Each number is 128 + 24 x the weight over its row's rms, rounded and kept within 0 to 255. Layers, rows and columns count from 0. The size above them is the row's rms in percent of the matrix's.

# layer 8 attention key, 96x96, rms 0.227, rows 0-95, columns 32-63
size [105 107 107 103 107 105 109 107 103 105 106 106  99 107 103  95  97 102 100 101 103 119 106 109  91 102 103  99 106  96 110  93  83  97 103  96  93  91  88 107  78  90  92  91  92  95  87  90 103  89 102  92  89  94 101  93  94  96  91  93  98 104 102  84 103  96 102 102 104 103  98 108 104  89 102  98  98 103 106 102  97 100 101 105 102  97 106 103 107 102 115 110  91 100  98 113]
[[124  95  91 157 128 172 101  94 152 127 147 117 113 123  74 176 170 110 134  88 149 137 125 112 120 156 150 120 153 132 123 165]
 [144 113 111 136 113 150 152 107 120 100 120 107 146 117 128 130 104 142 165  79 109 127 145 118 107 132 165 161 122 129 131  98]
 [159  99 147 151 149 107 114  93 139 112 126 134 136 114 155 132 136  89 149 154 125 135 107 143 131 128 135 154 118 145 107  88]
 [105 111  96  98 194 132 124 114 118 119 164 136 143 159 135  90 121 107 144 111 162 104 123 131  85 167 102 125 140 186 133 145]
 [ 67 137 122 128 140 136 134 125 113 114 128 114 127 133 112 123 123 159 138 139 109 147 106 149 135  98 107  98 156 139 132 170]
 [108 150 117 101 158 139 108 128 127 161 140 161 105 151 152  91 142 137 163 108 155 107 116 145 128  92 131 130 127 127 114  99]
 [145 106 131  94 164 161 139 127 107 136 155  97 133 131 136 113  98 135 117 109 141 175 142  88 118 149  99 136 135 140  99 122]
 [126 112  95 103 115 148 167 104 136 114 132 115 101 141  86 129 136 173 139 143 117 134 146 119 193 115 106 143 165  69 171 114]
 [112 159 167 164 146 141 181 129 154 148 101 101 124 142 118  83  97 120 121 139 157 117  90 125  94 129 120 129 155 209 129  97]
 [163 152 140 161 101  99 136 138  95 128  97 135  90 113 126 144 154 139 137 119 177 133  74 146 150 117 105 141 114 104 122 122]
 [ 83 122 178 121 105 114 135 137 152 133 147 143 108 102 140 146 149 139 124 143 141  75 143  82  85  95 131 112 138 137 160 111]
 [170 124  92  78 122 138 132 145 142 135 114  84 158 116 147 102 123 120 137 140 123 101 118 170 123 122  98 118 129 133 109 174]
 [ 86 120 186 146 163  94 116 155 139 102 121 107 156 102  88 137 146 127 135 109  98 142 124 117 119 117 126 124 137 144  91 184]
 [124 128 109 141  97 148 167 116 107 120 105 181 119 151 136 121 143 127 134  90 117 152 134 122 129 117 121 133 107  92 114 154]
 [132 143 155 139  97 134 136 106 114 167  99 122 138 136 128 149 140 180 114 173 142 106 117 137 141 121 140 121 148 136 133 117]
 [139 122 116 129 130  83 138 106 162 133 125 134 127 125  80 125 105  93 146  97 127  98  91 148 119 163  95 153 117 156 156 134]
 [127 143 146 102 123 132 101 153 134 105 136 134 124 123 152 155  83 106 150 102 136 130 109 127 156 152 108 177 134 103 105  73]
 [127 128 137 133 104 113 116 167  49 107 133 120 110 142 116 109 123 103 113 167 111  81  90 137 157 124 109 166 110 164  80 123]
 [114 140 159 125 160 107 167 154 100 136 123 108  69  81 124 108 115 117 126 144 140 158 143 119 124 144  83 124 143 113 127  96]
 [117 114 110 113 154 114 100 120 143 138  99 128 129 120 156  76 118 183  99 134  98 101 141 141 100 134 110 150 140  97 102 153]
 [133 170 118 118 158 140 156 138 135 147  89  89 144 140 155 149 214 156 127  96 153 118 106 123 159 118  81 136 101 171 135 103]
 [124 144 140 107 122  75 113 138 151 142 143 135 123 148  60 166 145 147 127 153 167 142 131 138 111 111  99  98 147 119  81 128]
 [160 140 115  87 167 130 126 131  82 111  78 134 126 156 119 140 151 142 144 138 131 111 128 118  99 127 146 102 131 110 163 111]
 [146 167 110  94 106 114 167 103 109 125 142 135 120 155 115 136 140 113 138 147  97 100 124 169 117 115 177  77 141 146 152 122]
 [113 145 150  98 134 122 147 149 122 149 128 135 113  92 155 151 119  92 118 144 109 131 103 115 169 129 146 116 108 144 146 140]
 [126 118 160 118 130 136 101 145  92  83 140 127  87 168 121 150 131  88 122 151 112 178 130 105 126 128 148  69 117 131 131 165]
 [138 117 138 149 111 132 105 151 117 124  91 131 115 161  87  97 148  85 166 164  87 162 134 174 132 157 157 115 150  91 132  73]
 [ 93 135 149 143 121 143 142  86 136 124 131  69 123 119 148 102 115 120 156 135 154 121 129  97 111 173 130 100  79 123  95 129]
 [176 133  94 106 109 138 147 127 144  93 134 181 129 103 139 117  96 108  99 145 152 155  84 142 131 172 120 172 105  88 128 129]
 [137 133 152  79 131 137 115 155 135 137 117 178 126 129 107 111  77 152 173  70 124 133 142 158 128 124 127 124 108 112 180  92]
 [ 77 152 169 119 156 140 166 104  94 146 140  95 116 215 101 125 115 117 120 115 107 115 107 119 105 123  96 141 136 162 152 135]
 [122  96 110 114  95  71 145 139 156  81 118  97  98 150 127 134 132 148 101 125 113 149 162 145 132 141 124 137 109 190 156 101]
 [177 114 142 106 155 143 165 111 148 140 104 104 125 139 134 137 118 130 115 110 138 180 139 140 128 134 157 153 110 150  74 136]
 [156 118 155 161 148 135 151 111 143 131 108 117 128 126 113 121  87 110 150 111 113 122  91  88 128 143 112 144 145 178 143 133]
 [151 104 144 132 115 136 146 158 118 134 122 136 100 153 135 115 123  95 130 131 103 128 186 125 136 129 127 169 129 119 125 137]
 [ 95 170 145 103 174 125 115 133 162 147 149  99  95 108 142 104 123 106 157 169 121 132  98 151 116 166 131 161 128 133 113  73]
 [147 103  97 144 119 157 111  97 155 117 121  98 165  87 143 144 132 138 152 127 132 113  94 143 160 139 118 111 123 113 143  75]
 [122 133 149  67 115 106 145 177 155 142  98 140 140 119 105 120 160 174 121 143 149 126  74 154 100 145 124 136 112 121 159 164]
 [174 146 110 158  98 132 138 122 156 134 135 151 129 145  81 172 147 120 129 145 118  99 116 163 120 113 154 117 116 106 139 129]
 [105 181 164 113 125 122 143 117 146 131 107 115 101 140 113 163 131 156 115 138  96 142 141 154 149 129 119  97 150 104 110 132]
 [166  99  91 112 122 140 115 137 201 104 149 106 140 161 101 116 131 142 154 141 131 118 141  66 142 143 162 124 140 112 123 108]
 [130 135  92 132 139 136 136 135 125 106 128 144 126  78 111 102 132 141 148 141 151 146 114 132 166 148 112 108  88  65 144 146]
 [149 111 127  92  94 152  93 143 137 118 145 142 114 142 152 138  93  92  97  82 126 102 122 134 133 129 113 163 166 144 151 108]
 [127 133  97 104 116 135 167  73 178 123 144 124 117 104 133 133 147 141 135 174 101 130 124 151 140 135 107 154 119 110 158 113]
 [137 148 147 138 119 117 152 173 105  84 154 152 147 139 156  90  97 138 138 162 147 119 137 149 127 104  86 191 123 126 114 118]
 [152  54 146 127  80 130 144 112 151  98 112 160 111 152 116  91 124 112 124 109 137 119 149 127 131 188 162  97 126 117 153  97]
 [145  85 148 111 146 139  95 167 100 152 136 126 138 135 131 159 150 113 176 154 129 211 163  71 178 116 146 123 130 130 161 111]
 [ 76  85 127 110 147  86 145 145 134 124 102  85 116 149 150 144  96 125 145 103 118 121 130 131 120  93 126 135 117 184 121 154]
 [136 170 108 107 124 152 143 149  71 106 177 157  60 143 121 133 133  89 132 136 109 129  90 144 154  93 172 157 146 104 131 111]
 [ 97 129 118 112 106 133 146 147 111 112  60 111 102 158 120 125 142 137 155 148 153 109 117 106 140 132 117 132 141 178 151 151]
 [ 96 134 122 122 169 120 180 167 160  78 142 113 160 116 112 161 156 127 140 157 167 130  99 109 118 113 120 162 182 132 140 152]
 [119 130 113 118 110 150 121  89 120 167 122 119 129 159 122 161 146 161 192 148 118 165 117 115 157 104 134 128 132 115 116  82]
 [108 133 148 137 116 126 112 115  90  76 126 112  94 143 110  95 147 142  88 106 120 134 156 142 130 131 118 108 116 122 145 126]
 [125 113 136 109 145 144 122  86 151 116 105 119 129 113 117 118 121 110 126 105 118 112 114  93 180 107 129 170  94  91 145 123]
 [145 102 161 132 126 201 142 165 132 138 154 123 112  87 150 121 104 162 122  97 127 121 118 128 115 143 116 140 123 117  87 111]
 [122 119 155 121  98 108 118 120 147 146 109 155 162 129  88 133 143 137 110 107 157 128  85 135 135  86  82 153 139 132 139 169]
 [ 98 114 148 163 115  90 124 119 107 104 140  99 172 127 115 101 109 132 132 136  96 125 153 131 166 129 186  97 155 200 153 146]
 [118 165 149 147 136 149 102 107 107 124  99 131 138 130 177 133 139 123 115 139 158 144 110 107 140 130 169 147 121 116 125 127]
 [119 116 120 138 124 149 106 108 123 116 113 135 170 141 163 144 135 131 107 127  47 102 107 111 166  96 122 137 138 152 157 138]
 [107 130 157 159 116 109 168 116 117 121 146  79 134 126 147 149 185 130 164  91 129 154 102 128 145 132  98 151  96 115 117 107]
 [151 113 131 112 178 132 105 171 130 138 143 113 140 120  82 132 124  99 120 136 158 155 192 152 148 151 115 136 169  98 124 165]
 [155  96  95 156  79  98 165 114 121  99 123 146 147  70 135 151  88 106 122 151 113 187  99 147 156 126 165 160 156  91 116 143]
 [163 141 104 144 107 106  72 154 142  90  82 170 126  98 118 160 126 163 170 122 126 151 136 140 166 154 151 159 117 105 139 117]
 [113 147  90 142 142 128 102 108 144 141  97 102 118 112 159 105 130 150 129 121 124 114 145 156 165 133  81 124 147 180 136  88]
 [130 120 109 105  93 109 117 137 131 110 142 128 119 102 132  97 119 128 131 128 157 110  75 121 155 147 127 167 136  93 104  93]
 [142 151 124 113 135 161 126 112 114 127  86 132 109  64 152 148 125 129 151 130  78 142 100 110 168 161 128 172 164 126 121  97]
 [136 111 162 153 108 116 153 106 119 115 122 127 169 120 108 143 132 133 154 102 124 148 117 138 145 132 129  85 131  99 149  72]
 [143 125 127 150 116 148 100  89 155 122 145 143 144 148 143 101  52 116 123 128 122 113 151 115 100 171 123 126 135 132 132  71]
 [138  95 145 133 123 173 120 134 106 120 112 154 107 159  36 110  95 116 170 152  70 111 129 109 129 135 140 131 146 108 122 125]
 [106 142 146 156 107 141 115 147 115  86 136 142  99 123 139 134 142 113 122 141 124 160 117 122 159 101 169 145 135 106 122 131]
 [173  96 122 158 101 140 153 137 140 150 151 144 110 170 115 123 108  79 104  98 106  89 109 152 138 167 134 146 124 157  98 189]
 [ 92 139 160 153 187 120 138 167 125 130 142  79 134 132 163 112 124 108 125  89  92 125 131  99  97 162 108 120 168 199 107 144]
 [ 78 117 165 128 101 136 101 126 111 109 126 108 103 154  75 140 139 152 126 133 120 136 120 130  88 104 119 100  96 166 110 172]
 [104 116 117 151 174 132 128 118 205 117 108  73  96 114 108 121 132 124 147 149 148 134 168 113 145 129 145 118 144 108 119 121]
 [ 72 156  88 144 119 152 106 115 107 131 150 140 102 136 153 130 178 135  99 144  85 125 145 140 138 165 140  85 169 115 157 140]
 [110 125 118 124 129 146  75 153  95 139  99 107 111 152 128 114 119 151 119 181  96 119 158 155 202  86 126 119 129 142 157 127]
 [103 153 142 127 115 168 101 103 145 149 132 146 150 104 126 155 117 161 136 127 137  88  91 147 131 127 180 126 106 162 113 108]
 [135 143 161 156 135 171  95 117 127 161 127  92 164 121 134 120 119 143 105 163 156 152  91 125  92 151  82 113 157 184 130 117]
 [120 137 134 126 120 127 130 113 146 136 103 136 139 153 150 109 132  88 100 138  80 108 122 121 116  87  98 145 135 186 155 105]
 [148 133 117  96  75 143 152 127 128 144 148 145 124 118 131 183 135 126  90 127 108  89 117  88 119 109 168 113 177 138 168 142]
 [ 94 153 113 124 123 152 160 117 102 131 161 128 105 131 161 107 133 147 102  84 149 162 146  89 160 120 120 164 109 162 107 138]
 [123 136 161 124 114 103 141 108 124 144 155 155 108 140 124 150 111 107 162 152 102 110 146 113 110 148 144 100 141 144 137 122]
 [121  91 130 118 142 121 122 176  91 112 110 100 141 132 162 169 163 158 127 109 122 132 138 115  92 149 138  92 127 140 106 130]
 [ 98 147 137 130 153 123 123 132 118 157 181 109 126 109 100 109 101 123 124 145 144  71 121 137  98 117 147 114  85 171 124 150]
 [111  94 151 101 134 134 128 127 172  60 168 149 100 111 150 104 119  95  93 139 154 115 112 169 138 144 120  97 172 126 100 128]
 [132 179 136 129 179 151 130 123 176 153 119 144 112 148 143 134  92 113 142 143 115 104 121 115 116  98 126 129 116 113  84 105]
 [ 96 142  99 156  96  94 140 129 143 139 135 150 121 114  91 133 135 133 130 148  87 123 114 141 126 140 123  93 135 117 152 126]
 [154 106 126 111 136 133 113 151 138 122 154 160 128 104 158 117 124  97 154 108 134 156 169 150 152 115 122 126 113 104  82 126]
 [108 158 128 162 129 171 158 118 156 147 149 129 120 186 153 109 145 128 143 131 146 130  60 120 118 127 156 137 131  97  91 116]
 [139 138 141  86 151 155 129 108 112 121 148 156 136 144 174 124 166 143 123 148 159  78 130 109 116 141 125 122 109 119  80 124]
 [142  98  80 164 113 138 118 134  96 109 114 115 156 101 172 120 110 140 157  86 119  97 120 115 126 119 155 132 107 161 134 142]
 [134 114 109 180 109 163 132 141 143 150 119 160 147  79 207 101 121 144  93 148 119 130  99 158 112 134 136 133 111  59 138 125]
 [131  83 125 125 128 177 164 150 128 112 147 155 119  88 137  77 126 122 167 152 128 183 127  88 114 112 107 130 140 174 120 129]
 [119  96 155 137 148 140 132  85 131 109 160  75 128 137 121  90 144 133  98 151 122  93 120 123 149 109  78  90 133 179 133 109]
 [144 103 104 145  88 128 108 138 152  76 130 132 158 129 126 106 125 103  94 151 135 105 143 146 127 136 157 205  85 123 113 118]
 [213 163  99 132  91 137 102 104 127 101 153 138 121  99 111 168 131 155 103 144 121 162 160 144 153 123 118 116 104 128 162 111]]